config.yaml
num_hidden_layers: 12
hidden_size: 96
num_attention_heads: 3
num_key_value_heads: 3
head_dim: 32
intermediate_size: 384
vocab_size: 8192
hidden_act: "tanh_gelu"
norm: "layernorm"
norm_place: "pre"
norm_eps: 1e-06
positions: "learned"
qk_norm: false
attn_scale: 0.177
bias: "all"
tie_word_embeddings: true
parallel_block: true
init: "normal"
init_std_qkv: 0.051
init_std_o: 0.0104
init_std_up: 0.051
init_std_down: 0.0104
optimizer: "soap_variant"
learning_rate: 0.00619
beta1: 0.95
beta2: 0.98
weight_decay: 0.1
lr_head: 0.00773
max_grad_norm: 1.0
warmup_steps: 200
schedule: "wsd"
decay_fraction: 1.0
decay_shape: "linear"
final_lr_fraction: 0.1
batch_tokens: [16384, 32768, 65536, 131072]
max_seq_len: 512
doc_mask: true
z_loss: 1e-05
train_tokens: 127900000
max_steps: 2307
dataset: "wikipedia_en"
Each number is 500 + 50 x the weight over its row's rms, rounded and kept within 0 to 999. Layers, rows and columns count from 0. Numbers have three digits each. The size before them is the row's rms in percent of the matrix's.

# down: layer 9 MLP down (transposed), 384x96, rms 0.182, rows 231-299, columns 0-95
# up: layer 9 MLP up, 384x96, rms 0.174, rows 232-300, columns 0-95
down231 085:472450478515481507515549552546542583472549449393447468610520436572514521419553506580506435464509417538398504445529550535511505580449479494504441506575415528462420531399415498523467493540511598418488448533615490481542504468523436542545563420508479441477520501523494498567484494535518437512
up232 097:530520485398499532404567422508581502460455389526499516483530518472548488559461470522538506570505477530519517533575505435524466449469475474338441544521479511406497518490484433484561550482531473504476564536512584519523480583441564416406586560559491575501536554488596539480508464488428554534
down232 093:498482554535531434443529579507505514486428466534465564498532581541489465485454498534501451414516437472364536462476436502578460570446549552468555484487513417475490429586538492487335507549467458575501506494400431560461544528402531490487441488479519514562565544488430542456432475529473455535
up233 087:510477591538452506533505595509517468432472479524530531593500586542527537476537538504507515443668430492421465483436464509457427528479442495462525472501550443484527475499546505562467466467356492527567526455508534565495520464557471485616586426493530511527459497585505558557470553513436467401
down233 093:496494585562539511572466497530521582444473492483507519577471585542441542453503585485486464463482461466452518503521470563487459503470565534482517527548466589477468389559452524456488505501627424495443448506464517495624484544469413484482550491486431461588466421537466599568527430448404491427
up234 097:470513634525540527547503449544460579526533464439570479547469454508459575415498424421468479478481480498536434490541456462642470477502519485510512461477513517495483495499513552519552482519477473544457421485437497531436313441430574529488480461493472545385441494478551567521531578527531429484
down234 100:502449494514450477475459450474543529589459502555556454428536497483568435555533424592521450477483524529502587487436442478473485473471487427448447562484431463524544421508461519502502377524534566514433479458453481542551464525570492493541490390520552475592578523482469445517541492529540480688
up235 119:446516524536498527402474534423481503483507524513441581575509417496483446442543528507513531550509460510419515564569504593521487597491472469413432522474602499439617499559487432505415485532356405511494548502492491514485452529546609488502582488528506481525437529513479489483547567440433458555
down235 124:470526490480443541537422484491568519533573496455679441512527499472560522436468522539475484536517531441522441511476482519332517486472482487546397589493541486539568601430520566538555511542546504615532504496545492499538471500479482492428466562493502483569459544545446571520486419517497562435
up236 105:483494426447496498441518499484527539520555511496496453512430518448557478541525507572490421504459525516518628520508433418526496464627407495554535538442480575439512569514588518479629460575496477465603480556455509492547482539560542411555431401473499500466532436543448506452441493544565467545
down236 123:492549478442500518508483420538493512515527425488441522415572549446472405490483511539489480421626599540554413574430505500548413489525500362522493555528433567524522505537543533511561533487545525511585588460550444479395455440561452550516509495570461512482429417479492459507504466503481533456
up237 093:558560447446524501637418523539436498477557405467472498489436448520544533552583481452571505483426428535480467466475469541390496456462537463446446483531458518537505454498542544527596504476525477584490491555523444618455504556505511540504531432495543479451455508478375515416480448505539430409
down237 096:519536464476574457624511504510536529445627489461384495550446535488547500454537491486540450454482533464477488530476425559636480489398534600518510522582449522501471476484502460528598519405447508488541473445498450514502534442485441466470493537398507445543541439572503521394425507447481475502
up238 110:546466502562534550514405560501546513451527457492456507469525592488487550530590552514554535500455475464579481562513496564517487415510461423448513433506471515459565584608426466465587491355474504490574507570475509536471487583615598565427495500476547468504512505447465523543520405501497460502
down238 098:485535437299514569492586530515527455536512493461602484421454473485557431493540454499505606567531479487387500477505463448456487518518505405505528517495492498486477481544476480401534403557527534464426491498476615539542504482514499502545458429534564546523488541543439486503543543485476543396
up239 108:520552480526577500430517527480513488529585479355453575500481504528527511473481535481471488453531523530467529523462556538469543582424503450494408523506449651445450444506480536585525496573457404511527485507462461374528450494491411523491485518511532506476492466507454510454519562500534368634
down239 116:491393544393552468525446385450461504585452540468533572529506550549551550529514445494524537600509489586426510420504517548618458511525510570533502498468521425526506537541497448481464576472412520465558444557529495515474573455503507577510543568473510464521468518474473496402599412504453506451
up240 094:571552472472498540427480481471544510499562517506436476553477427452439571396544414510457536538490406544549464592439564526541469445539461604463438521474510525424521536554467556501532517431520563470417571571393572459460433484411475421447474505520435488521507513503444450440524473522442486549
down240 071:478373523477428598448568480540447543490472448466646592490489591495489524538528535506523459473465556410517519501486454491408570565462489464548481511457549491413465603496504419536462473506532506461461488550512482562473534480519446529521448377599539460532543510490462535427582530511508539541
up241 089:510470433470446539548480533515418548504490444571508507423478544586418485498547620511515472516538493410575461484504581475588510505555426519568460514422606523433572500581475497595499493447449477487531511514433556547457467505417503465474483525505360537554469504521504596516492589485499527455
down241 083:522495583451486533500524394559503525522483526401436504530507599582459491586445556505569496503490501490518459491492504557467544487481429576640486432572550484400475551535528521467563528519507482447515548484430584465535540429488584535505445552466462502559537517454573510637562484462449546491
up242 107:557496548460518513475443567505348493530425556385504489460591534466537461443461525504522591448484547400489463657477497447535504507420559467502460453530566536466498529588492526558466502441439513458590471544504434495469448527527496471558555473535523580454441531459501500506453412495482537477
down242 108:465485385521452437434499503554488460415469483555588532587486466504560558433493502526612495494521442497522561528576475547468420563481382459420472506445437553464503510472483482522485538489523429464536461440485416598546441462523432511519458390489476382525514447516539467435556539508457521516
up243 109:486492515541506538421431520396414463538515544542484539445450513433529488606553506539581534464510538496535444528458581508501470568443455450481574593478600547490546532523522437402491537548588579520450521499495507525502456511676500468397481496449493529506521532537482451496427559479520542542
down243 140:513486458537500549508517499476537475506475501412468502381439480551549487499407416496539543557556450527510571440517456469512570501524546435510535611451438508539475521486481584446498513414470524599518645468465506528519550513516546469429478598513472576460498407462437632471534497471522445457
up244 090:470589481453537527474533518536464417523546442494436509400556508470553496575523419499478514568502460435543534488567523574530549413525388554551517538509504461498510420393537508471486478502403424497522467529479479478521605526493548490471562430580578495446426593451508503432465513516511579407
down244 079:411461560509517494512533579461521513510467477562431501488525537492419531396479480466464462550500529447461467486499515536432616551617539431582545599496540539467481467566458461459469437495470468519406601488530477587498533487457442480431594430565495466583505584460455465552559531498449517538
up245 081:492525457567505474473557502516530434590580502514504507530464503562495482519391503542377501507480430425548501388487537384443486503526537489484533581430515552479536454485570509444586459529418518457518421422475610476463480553562491490487526518476454494502472525607535545441461480625474556488
down245 088:466533449398387406434555399488471420512517505511553428560512505605418495458527499460503426424479455460491437475511518492527498489503474470560471493505515489419518533514517425495470467477502492476406434415447546468523464525590515485547571442554474411507528562389514532508566412453500557442
up246 107:476447477578519493392402540507518506525501536534487572459549500479483464513519537401522526490569521506525538474397528552503481584455527408492480501587498516509435543513417466524542521565536474429517548490605429402370468539389528522491465532510538509635425443531450537494504469474461474503
down246 106:455415464454512605496522547452521510496516532477460600533414583517515531425511449505488534489481570530551424486565571436481609490551517516508458598517524560483473446524664503493513548466455532595478487526427538473476469446515469516453577559445441496512481504439488489537563590556481489402
up247 122:622497479530471465531510509416416499470483422547541486533565486498554496532517515469577567531450499452465475507491456501495450450482657478470547486382531632451467511576468472502544535584492466564513430539471445567464495517511483513556506553553565553463478558540442542473537464441640498497
down247 123:445509546428453444529533544401492447507478552519462503477475486455486510536487468558490489453491447508450508483482519434493529571484574592442503461535474547414526582454430381439464507508435516521402475486540538481531425441663588446552513505437474581514544530514490518495524464378578473449
up248 111:440550581436514502435544458550537540499539510455525421519458487451476481455405562548381460550458501512434445496500564464539464555463453599377444511509426576463455516509572504497469510476414441524600503509542595535504474586501527528483583510466503555589440493441495548539473559429483472498
down248 073:481476470617462487476536587524459533527453394478600521519445560564472492479529445479397506449442501484452553416485425459442549517510582503524464496440529533419425526478421481538407471515526502485457515477477516582568479435447437533432540496549463592555540529497447534474495515584495488628
up249 086:520518487579522492450445449532359524459473540468527534522515475420525466516501549443543547447453490463427505476597545435521507464343531529477442456514565395529470411489441425507554412615457553489526490510456498508478558458490447531492568572519442501399498518462466553506533552518464438498
down249 085:488488465458483456498542437484562492469414551467415539486523549602521503491557578461557495497505439463442462519560520555494465583467482480468601550596476514471469529509565456496491522517528556457483503426396565468500540473556516517603595453538507428468570456397627481536599460445536467507
up250 113:525508431571434487442494492571510448440409436577504555503502559537457479508513449545553530558482507528592562583465489468456491536426527457443455417411474568473554491519476546497534379459487411486467487516513461502468474553487558568495479518604487441530413535465549499560549659488512542489
down250 112:489643509508618521605491460530485505435465567478459538455447471449509501605490509472477484436502487406508489499477527414465451476531530544504513496553447451495485566517434601475464555598521530561521461528525521459495489531486499542459569444545378463423509503439597505467427543479566580437
up251 117:554518548535540459516493592485637463436574434459512482474547504545520510427533457546487497434502479494447496524453473507516425467472352455544527451515445415590498504579558411500534611539505471476534480475541490542445526562598553531514443471484582489479511506546572470398553479563443483489
down251 116:510465436493475457459571452578605547424596485561433496491415464499565516600435433561468483522510505461531541550519469554565445573453466430593474480572466518576558554473446598463529459498560512412520541509472583564479512527551448494555476445487441493577475441553510494558516513445522462468
up252 103:547489481453488497550413564515544495445485485490588497464504506537630522513542438486459491622517577500400464544489465435540533515430471518464526562420445504469482629569603493481515443509482538481583514473453468531400483482412520479483486415576420550439510521564555486516426542508492465545
down252 120:485545501539527520482496477495409439619462533494475500513477477449453436493540481500563357453459416510566514478495525577475442453541583492459521387533471538451502344458433428522574479468470472451457382593519543511504545410508516498562506535521495498532497431457426558498470459504485492479
up253 107:526526430428521541498507528508486529575542563495428517531570532575634528581471514448549605504533477419533545481486518519475416511583486465461530509413520493405468491469486480460489449492413523509494543583420457458476525602490472501505566481521560538546590481519567522450472417585404515429
down253 079:545463486595519539532583503529439537507422400477598614512440534454500409458516540540502507503462542528482537491494491494461599504602613535482513505507541520514487564513441554567384471453526526558513533495510517568560540542528463488438501524526511611582529540607456502445449475545490554563
up254 085:451469562524492477519502463535590534525429455523514376520563557494457517467474416494524505439586503533510467460464498508537570493507518539530576450470473426431472445572517547435500420527545483485534622510501507471513432454419514417537449558460461606580515471601495431429454524546587564454
down254 081:491532492325406452481434446477485510513474496514497581504522454487478570500525568502563478471528442457470536519530595545475601485458465508409488543446575511515473544461562458535409543380440525539467528460487554465423476519550487564578541457503581476476475468410511525465592559457551484485
up255 111:484452459601490570444503458463445499491538526482519536557346467491420474530428484458552473520569510442455417543582477520533633530542512458438528533498535608528490478446507482566450435469472486568443447518529433437550516473441540500530556565516467500540506365563564512486498449441503470511
down255 110:516474511407398448544574534496486402454556527480583524445482456580577458438581432493524569493432570433572529445543573451494451562493440535467497573472505510481518473490525553556464497460483439520508431430492508512560450507534514399493498460461462511470527408547433474515514588502529411393
up256 122:533451477464506517397387529476623543527610505569566398480549490522468461457522469445420488465527516489471466528470472506503388413528535444502530443418459492448497491554565546504563439508579448564575482607549406498450466508513452480534467505563560501458503518487525517498450510460405523543
down256 134:522579524532531398482523474529404572528471454487431573470484550490507581602422585515542463476478499545511532443509552428520486509461440510515429432475551551474528551379490561560491583516539510467456479581467535429500487573463552463560489456519427495421526457489432440485537492530524437626
up257 111:536497426511383473538444510502431456509523547503541555498465510470441531605532421542552441440524556488558487391573495473541557536514551527559434535473445521534540483471468497496516426481425515550479533580524484423521437447590529518518551594509528528523479442501630516361475442496462550551
down257 104:488528560552454562546448489562523469452523480526540551461500423468463368484463457496521556516604522510585455524556466494517479446610548524531498439409518555512548456529604506505552471603518444534526498456489607526476558400513529512418466448498518551611494474421515487453507551416498468453
up258 110:541449452480546476492411510444486486540384515453563469566493482548487533494595559557508554509485488365528454577506432491508509445535447538488461517481555496497592552474569523610556597614461476454458553385542482472469516565494510502461528529567554525533500448466485559409526522464457534438
down258 126:449621505510447549466573515500468468476506421539529586548492575551490514524491525423560568556442503558512535464445468517455606488458472468450501491476455465524445410516409453481489403469557465478512479553483474566448462341542498433553484511499509524513487523455430436561542504512517510354
up259 103:472526532507440488535502491574537534424509534460550587528507523509569604516551486469520567538527602571489504633585515380496522551435457422464514470526496549458584474513476520508433515542468498466523586485473396523465505521472626509514428555482533516538512459411487479377438469489503458491
down259 109:530500517496447388438559474474482440526525440444535469552548473502533518507520469550493437514466526542451430445548450542551476444541536527523509554486607453514554516542406496635496531546502512466538470573507473443592450539501457459492572471406469449502585489473498664574494534498439413541
up260 096:540477593483500472473429500501527461460583418367499427565504499549584520478452564450484570513558518500498379528449523484442533401522542505534498437500537547451496488536595473513553473552428392484517416504434459602584473500509514480528472486588453541486521570521559517591516459474481485528
down260 086:450558472532433443519467513478385561526475415545316545524444504501502507505439529498494473466506481572564529492517530467495546446517490507474430476461494528627436467469532572564563596493516495589498494435569434503525475545523472522537549487473571518476536568416494519490637463555530463476
up261 091:417580499352515503498463562465548489455492465512461487507505603514545464502532558476405567508518441520464531541507338509503647469558491459453475510456505467462464469491468521560538470594503499494473608494487480518457482441513540494527502414503494621495403535489451434414479518484515495497
down261 082:468498540506536556480554514529589550542501540446383433566486563537529545523503491492576417512545538535456526498498509512583538570413491420512485432454551497433478454525522595471411432466474428496579522509555530502471488475443429505604459535536550483450413577525455455444604398506500499544
up262 095:509415399536534531428516458539516564496439511430576519545498499488516482493419492441503573401514560523385495455482510437479469564536450497661509473475489527517489514525493362497522555453427501537433534475466569561482480522480485554543412581452494497433498512536513563481540459472460601560
down262 103:465510451491451560494408505535566514464498452527544507551532583481470482566435445437445583489449465491476482467480452509469650489495453378546510393527471470512453465496502488523524486526473534440519522562536581468385570448416464375481488471510532495551554534459477550555529604467492489585
up263 103:537491589546461512529499501475468515432432575555485533573466569475515526443450533548472614450508479455505458413483477419518520514523466483530438424477521497577580558515505596448484539503517453503430433605474481461478569512618467418526562476389543564504490559480458505494603441430503459517
down263 104:578504461441522468398556434520419461522509452520589579513512504505515424500478590462543498538443544554521455494493529478567431551526573433441557554459459492572466420465586549542559425466510498501527562421582529457518572491495598621488593524474520500410460499524543506516521491553481518563
up264 103:505506419571496567497488491485522477478455425473486585540496486422486558522471444497428419474516444536464526521450569402499545477481427491490479418480436501485505508500472641549494516447512499422500423508470530445437494491466474618472462575514518498436514580460531526355423537556386494557
down264 113:523516490436466524457549457480500531509608538489362472389527499591552518489520553477459489543482407446514477506478567509447502500535502576517572488508628464472555526442486439528421546534586556539451398517586484457501481501565505444422546464473445512408524474584442494548533485463512464572
up265 098:495527400496476444490497489521550575530529499546538434536615396458437553598615482453503508420453579446574478467416475479453531405526460539512409510489546508515424512484462492478508434455530562460557556411558513540547523522548554407477442483431469559511498509501522480480575461587478475506
down265 101:478521455451551482427387494450557554597519602477507532599453407538549480562456448466520469563560515520507438375505469506547494534448595554559481492435437518473531409537434505509426556391528542481530489490495481468447576567540444552469512483511502493462495579509458535580497469519556449520
up266 083:421489495484561471568509486509545478477476417592455490424413523569606598539470595420483513493499531505549536427466532478523419507505455404395521517484514500459496442519555475478568498577427532498534375495492589479432483472490540477521471574397492420513483517491414506489434510457465508544
down266 078:561497409397451448445535399554429404467487490488429548497534469566457469516588568401500527402396533493528470519600546467444480486492516510499502436526516501450441566568545497599461570445519475464493466552431480440453521526516481581567429493542527507502586503530456500497539503431514547475
up267 095:507500499524460589407485521571571528520474459444469556556492518453513511453348506526499482407457525423459526492553505511435545469472506493403473392488474496534655473461510526592491505528552456525529587453471483464528494488522572447556517597552582445447486588417479491503524498491464513560
down267 103:511407584504497504510486499476443555490492420546528485483383419504477474612487428499496518560506449401527506442561526514426494530508444564564467487525447476466439442488412470440460430494466534429504523463526516467450423501490445565381516454443499537577523483527460537538535350533546434531
up268 114:562420463433503509485360468522426604540607525473504481512541586526519576549495499504453542515517437553433455486529497505508604395520517543492427570414457496519523504510603541501554447478492454545446476482529471531485479453493512459497581479527549580474464551599490462567490378489482502555
down268 131:451548532488526490433598485442504458517515457501472586524478558398535494484447553523550451510418504419537487375442595510501441541472531515594477401532538546527476559437468390491477531566529503464450442605502492404501468554520496536523446594514503434524508434431476488482550499501512442579
up269 104:430596506482488457487518489476462482396417488479583550470566497493524424526520505544531502507435485378529422642543533472478635469490487574499469527480542495482413580507555513466483474425508475552550499486579535518411498486419560517507559551456559487415411520523505543577509453525516497537
down269 097:459528494614450485506477545430559473528474481492398464569484464498473615423436448475543456494463484558394510494583478507491447459368511449534500441492483561562537554523583542610439504463499516575529500495522539494425569435506462503492550521546494442472452544553443394442433505539541528500
up270 096:573501435555518538570497516467547489507526525527513541519555488495472436484609507434561571475581463497552421448526515565503566437485531455512434528537560450593506582527429475459584519435428527464452405570585522480460513521429528463450404485519480472516484539483390453464486473511544532635
down270 103:440580487545548457597505397419516392539420495442547543432517548537461543586488457542474492453529453636527481446518432461431494490506513500522440499466454445447516524429430578518443504471499479543552494562513450494556534527414505505507454547609421574533511508448465443506582518436510512510
up271 086:469576566502433516470512435574635503489476559497648428533469475486553499542533502329505521515510515442495592430445511475560491378511468581504451490469503442554575427561508449510519528441486499499504450480478491530502440500428480551548459523485526482556450509581449527483530433537475528501
down271 088:466467383507569516551553436496490546556520466568533515474487521426574447457443517482541433489454509464465493475593541463523536499586435407485503410472557532588470497470558505484428468326480527510505484507460469476524535559510498448504450514484503585468443468569475566482522596489624441507
up272 096:468418585550526515422520482597486474510510500456535500473510554491481502557463530546494538425548544518447541501535503430478528590489487439565419546425500352496531527427558518397549523474430448568474547445464569443456507506458593550511446473562417535500512440488614511532507504602484508530
down272 115:469444482509482494461549440593513540488562436524546499439495484526430557447529465476474507522640504471577480508532538501534421534490419484532552471580559421523490607463419555449458432433516523501473493528512573518465584501433462461496476546451495667515544542599580466512443500506462513461
up273 087:485465525611483541467437563418571545516452584625522482492544546493481520553535425393492508585507426494524448440484609522490457500511495501573491504522511573579511534487522575460528502587387432512494469452517492513477417428526571529487453457559529505469511413466515413549544430498486478447
down273 078:520396453566556431371534516534426386490525484486432555509461480597530474463551609461554423453465596513536530473476432520450506550471540537545511512463477419398446578503403496475461526487512516512397495462480493548564496503460419540558467465518518485467573470513427450463515521483459492530
up274 112:564536386512473436523533478540508481483444447482499543525571462524554519335500447526509576459477557520566498515398528440486553547538412443560504498457581587625547520439527493552580408482536466563531468531471469427399421540552484493500453535497537483534540557528538538512520520515509490489
down274 114:546555390439464495455584608575519516543549465454509463511472472498424429561583502479501429489460450497537536499545439432438520521449433497531507569466546538534486528463421558517532413434488584520515493621525483524473533583574534546509499520484484485430546500418491535495521438484632575540
up275 101:548547499495532423496492466414517455393431541485509618517382448497572490513519559431600478530506496514480574536548486472545595532480474521464520457441435432470516531558510438471520431504475494461503495458595499509436567520540426428493538528453463484568533574583529521454550433433410481578
down275 086:479422461548485433432590497539471470457497559498491462523449547461508466447463514549513490433462518510520552610566486436516544519492472525561585474435548612411484470542555581572453516415484490419503523531532466554510545526486596460416485481608413515497483450463489408433561577556535476503
up276 095:481488455406574535481551502523465438401505443470428427479556582499520557497493603496593513412528513437500617467508434449518557480457476501534527508505503478509470370445494494546475519578560448449583493517531533454536451505557550455540498533498572516481444538486521603485386546533494581444
down276 094:589508527548506569517544628515492453461501424517540493473459445516477458497479483562532492622525571459490559458516429542467486527484489597375492543513455519476515574426496552397444434499543532432485396523460431549580583541561440508441462458537557493452426503517452511430513478438498500508
up277 074:497442493430516543620495497506527586502579424429489506505444496493572508469491507532487571504523569512541640520470489491436460517537493386445502499527565437485550579484546464472495586530463533490561413554603529549522463445477511489445530502420447462491542388439374501482479488425506481494
down277 080:496505457526479481527490450488547488496467508543478538530544524503485473517559545485469387456490549440369511596631569486458516495504521518422525421540533537485474482439485528556455517551475593403506437570497528473434493529498481482528649479560536359489520549390488471463560496438506472453
up278 110:398531483413555485453454491368521510568463462460492524564447568504611522565363540518541512598511549531543367493515464457574437600528463532505461499497523575528527517533519495511483559592547478476480522451538516488529475461514504435472485511544526534480377512474497505480436600512492504481
down278 114:507504477490524553515544541559512561516502446489511557505573492578526524510499484563542402555451471458503447437461460493532443546508504515506504557547464598526497527506411532571553440608574551479500522542463471471429413534468544578437458447465431509419469451454572348406417578530520486494
up279 099:415568468472459493533509439523515485548458423525554540499491518504486451433531452478456544543445427548435435482433525528551491433486528445444461534409501404486454396369459404436492425531576462490514532382480512498486422491433554445561482468536568528485593512494527507525486473490452488599
down279 088:529567521507494548457518520424419466462535472495524538498436479430526470583604580476520502509550486446432630544462448485608513512470475480443480462499466449477535518497539477517499484437476439517530605454538463401501433400496576563505468511388541453463514528489488487349557493543484549445
up280 103:501426523397660526402499509517529579441508501452480472551471532435516491385427512482462505557487454459501487440431462505515451506490536453441541429424533518568543659566503517508513530431526430432464507572464533588488443537490437485490489511491496471560526500504494385527502521525466448480
down280 098:563491511511608509532447506435448453540449505507567463596464524573464524552533441513534513520543511520606565527545477501528564475555445486559455384443511486534525573509479643517443508488429532500546460424459563508472533527523493481496645497565523453578466508470491493468534529504582483378
up281 100:568518654566495556488451506422508536523575457441404534490524468541510409458478532541507451552520462456510462487500513503387439482477491434446427529552501465582497564509498529444459575530570463521456461443481439485427584473482573458390514490595559485425489519479558542477552520544462503434
down281 102:421529466493459506494540464497500380467542475494551457469420552553505449420505419435515555526458538481513440436506458589505493459492462506531623564639475525551505461524509555425500464446625569485482480553466440531516473585548529430493469478420526498514529514515458587603461482471485518426
up282 092:469479595488503446534505536441518434454492558451420483543535537511442547525393511531420538551462439582511511554450565498489508456549527493542549445446573476501498562582466524442468504473495436536511544416460569486494498406571531398582476535571469462491536527500410428411441604427472474510
down282 091:509451503432428528550436503539460386524543529549547518467434512395495438472533554536487473521550415366501467493502506493552449514436509575456467519539554630487532447488602510541545487444536548473485492620481485523489468432485553484419531478453525460479406549579600547543503452539498505507
up283 100:464559523447469477587399384513521446505526470465553504516584551586529441522421522576555427449569508521598519492322537557494488467533505520498481508560517570476516485590533443580500533535517407520490469509527522565471546475497530431481484495509548481538475380442459486464480508572487514460
down283 092:471499494500459498501594523565472506513496390493390583539565443389468543466478542451515522573485419425531482462493467543567521586548495611481546510514437519490460439446534370510508498518527554544513502520538534488574511584508561500503413558495543463495453606403557596539515506501501500501
up284 075:561557505546495542624571564549534539534447420515501548449472475509588541564495498490401431458499499464592596415416562494424533544437436463470479431424481569466513494486434497582520553471427491539501545517541476574459522497506484565444549433451421433522426503481506518537480552528456535543
down284 085:603526485479511541489533352545605504485472450491524493508540484558502530535539561489582449444537560520551470509557551536579470494558486443581523476451428483469543600561523540463535440531534522518508487550481521503430562497533562491580553519585523473507527524476408507558632422449492549404
up285 096:535462519537536391551558518508475525463514548396560467554414532602453479486572512542523465537505427462482502500540489532473509497541491462444491436491369497621457533518608432499464538480541589443545545486501542433468350508493534492506446524475489535543416469474463503609497520468482485576
down285 069:440523449542524454473540534474451496500413382499538492522434612512476529497442511470455485524472526507390470502466515438427549531537587532505453476523498485429460566522410466450461512502538467553482600491476510513573444475479526526387507458550530611547567546524406438450396515490542463598
up286 096:479519493469544479546461446595491516442524461424470510507572517504554441535440565529565543482500469560530490519437552545458413473499451414500541492518486495466545611526470508473505435634558463461536409595440517585500584482501473429515497541520526431490384521507521532478466465431429400413
down286 101:509512528537431500456542492433437480529449501565513379441485517577519515559464496506539458612534381530481612501580484423504382517472489572520477526513457517510548482379441480428521504412546492526551512365464538431509584411514456515499476504449514508493534486468523437538473521568511502490
up287 110:439510488511526481530416393464465503523582525552478555497491571458570456495517445551437554481495536591420572461563585454490490545472465516490391531523510525558559546607508600449477526523541409512533476550529464503450473504523531577498403504569438464431451416512437537400510461473439482507
down287 113:518470462499443499536528578569587516455491447486531438594524533494622449489603524443530588469465540444549487472499402521534563481444463509432470623497509429535428486461470461449472499537496453479432458481487590543576436531391443397513497517490516521506513467493492541585436545572508482470
up288 093:529589498450573465466475488404500482609578466533423485522461479520554557570521440600522588478517513438593578479481511530422454396523508393433528473523465481539477521440532418441484487478506467492527460541519473467539497439349496506501528461495539477470585509499530519510442412510452553439
down288 064:490460529580557473519501483458484522571362436541499541521506573484523463432439478513554430400507573531465503452531486430424507537580568449503467431524444444364410570569532535530473503518520472474427454554496461543525541442518466499502522429523540495493559555491440486361543535543483488459
up289 106:534510579518458606536510594501518478464466492498558522460474533485393564482530483432459431500581515580474526470536515510542492360450478480634490557580546456569577450446465478557481508517509445487561433433548489524521477509536519525536488470547534472446457513488535475532459534453669506432
down289 075:530398462577477466454434489528455447452423389484541504501420582449461498514516474503525441447438546425444492468465455439484551506471611527494500420529504520482509510505394472544388499490559445522470525525481422554514457381513534486451475469586515538496433467489454523381498505539466415561
up290 088:425495536459477502499412539514508504451565387610577477512553494554464493477554506575483548470515411502432592472424403526489567424529583471394494576462567517429525497587474473497495443546503494528506514473498449578520525560538473507605493436499488573578486543425517464517538453547453512538
down290 090:524444485564496435417558485630553483415490563494567494520564503472463496580539414478493514448515434451520444530369451497539564511512405518521586460473504438472491477383510479456536523503559510419473455531482579453509532462572584493529513547485522455500559432416449528524559451446475545451
up291 099:403446491505492521586590586536460535472496477538475456590477511446513442503570457506471531604475561534502467578501491444481388411517510442449475528483512477471487623552437397396506474535530575525532513424543521542479510513522534533528537476440452527516520427471434479469547513586428400496
down291 092:499514493422431480461470490415574468469539498498546457509575544511514456485572439468524627533496612527466438544443565467480570483484494524487618411479570474471555456514552457552468400504420523468462488484475561418558524456514620474495540459454565486544537507483534468510610506540539528583
up292 111:517558535543569479413536521550593468449470502471555476462461484419535516477529506506492510571503566460426590573409507495475484558536491540574566433460533551515540597613484487467539541395501499489517512557475486526536521470581500562443500458462559471562425534540513439346507449537497541579
down292 107:493371525503590521538543463540569642450444530497420467497493472464474579486464538553489488544525514517513508517553519529580458633528496552508469470461547513561551517448431513501533486438425579431446493482557403543507553458467457447472573497453442483544516547477601430545458451446481517427
up293 116:554499499510494535549490503486456566397440502502486500531491465564394506502467509528553542464615533443526605510516486416514520576304515494502537415444518513521484523502466445517515472470503542518437577590411531583481489524457422503510432534543478563572528436510454521541543591471509553494
down293 125:513484544464614486524545628558538566460472495502448482534517489517407412499507547535528501476501535464491559466513536460487514423483486500422463469494426502527357512416609458531492445555512525497416541419417567540454584470530470508406460513504575549484517425549453479412457536531552517487
up294 107:541476450443439525545436477496497485562539482457504454459445481561538512497491461478539559535460552375408625470477555546509552519488434489395501495498512491590485518550451464431523587526486558539499525496397565503470514453545511529459510514556530641419483554447490545480632518495523411489
down294 097:455559481456410552476535561586533475425556438534444566485556524502482520505546499518535474519471509572508456413596427501466411526480512341486498605491490505391450516402538451536504428524459577401453487465511519494487534491527426445529493514493473405526543480452412549466513491487541537518
up295 104:525606421504509485449485586530506504514506446415535482474504622490534463503400442435545544446562482500456393594506525415510491475572535558583396508451496598483484485531519531565540471513556466393495478509452552576470458561512511460459506497419580447486492484542544536448502476545540571467
down295 101:444527562545575471504526524524573466421490507454438446481491509523539470445515450492478558472575560572430611490467528451520462516530484558515592570609571495468488574520537531443424540454486536433401542425470593503474502485424469469470483481480462380561524454504445543513470437531515452389
up296 105:428432543514559515522433528597402516448535510540563451480479490532534473557412520658472488526563568477519517478416572614504530475440472426538469436522551487459483527563584552429515508436498537520451430562487473472445566548481485507554521562529502443454502481470606453484445447528475469458
down296 100:541644505466469405471524387376514478521562461459537512544506545529616572486472535514550441458535503477421473506468486527502476450485448566471510484435530520389513544501454533448478488483565457499480506566569439522534421440496572453556507457539529482418514550511392540561465526460551488576
up297 103:446437512540569495546514444470596487577619508463481522494435507519458590577587427424579439427558510498510537560490465434430474536481429530409539522527492525548497547576504551519546513414455502505469525446600487507495474509585467553504503646505474530490443487558440495483466550543444476501
down297 101:491566521501428478435583537596495506445492561495400533434463515536571480514548546524502418503494564472508445520458490527462400514427569575504514471440502429499498448470485446469547496559476465485461427601588497496568423493415422534541464586447505584515507508483586497487602501529559456584
up298 103:516463413404539556533475443492526521533439537567597557544497521403548510507429433559535573427536550537487517389411511519444453551546530527421506440477498497541438552520543553512436515428501483433560468464467436412480474453526500519528501490459448570497512536436489417520485518586615436518
down298 098:424605513513445555528536610471442467467509428444578504445514479485497514456539549480436528556502471506537547625491485451533505454509463445404526553562530469512425446528500390469603552628453548489521530575529482565458508483476499508401499503547563526403512514453457557480496541571481540481
up299 098:557519556501449487492474532464578468421606457519588488557532543585438558509475471491380588551548557471470552522427605407464505492428531502501557533501546456518540508495400429438506501508483509444535529474493532439410555478471515566489486550514439514571496514505521517437590524362484523507
down299 109:505528501501489424458504447512478462477515515513421511543482434590525425516533468469478401492563442450560449533512583606518356458488494509534548442556536456497509430532539558519481405548461493476483498506525464505549418494499569559482563478487450482554439440673548403536514539536562512479
up300 093:515510496438491531514441522390487512544532535505505459413569499510473515530484526491586498566456498433576484454469543492527587542510544442370450457517568470568431509514455432479507452561514457488564458478545473466495487530454411498502489393521469578466529521548427542585694496471507501453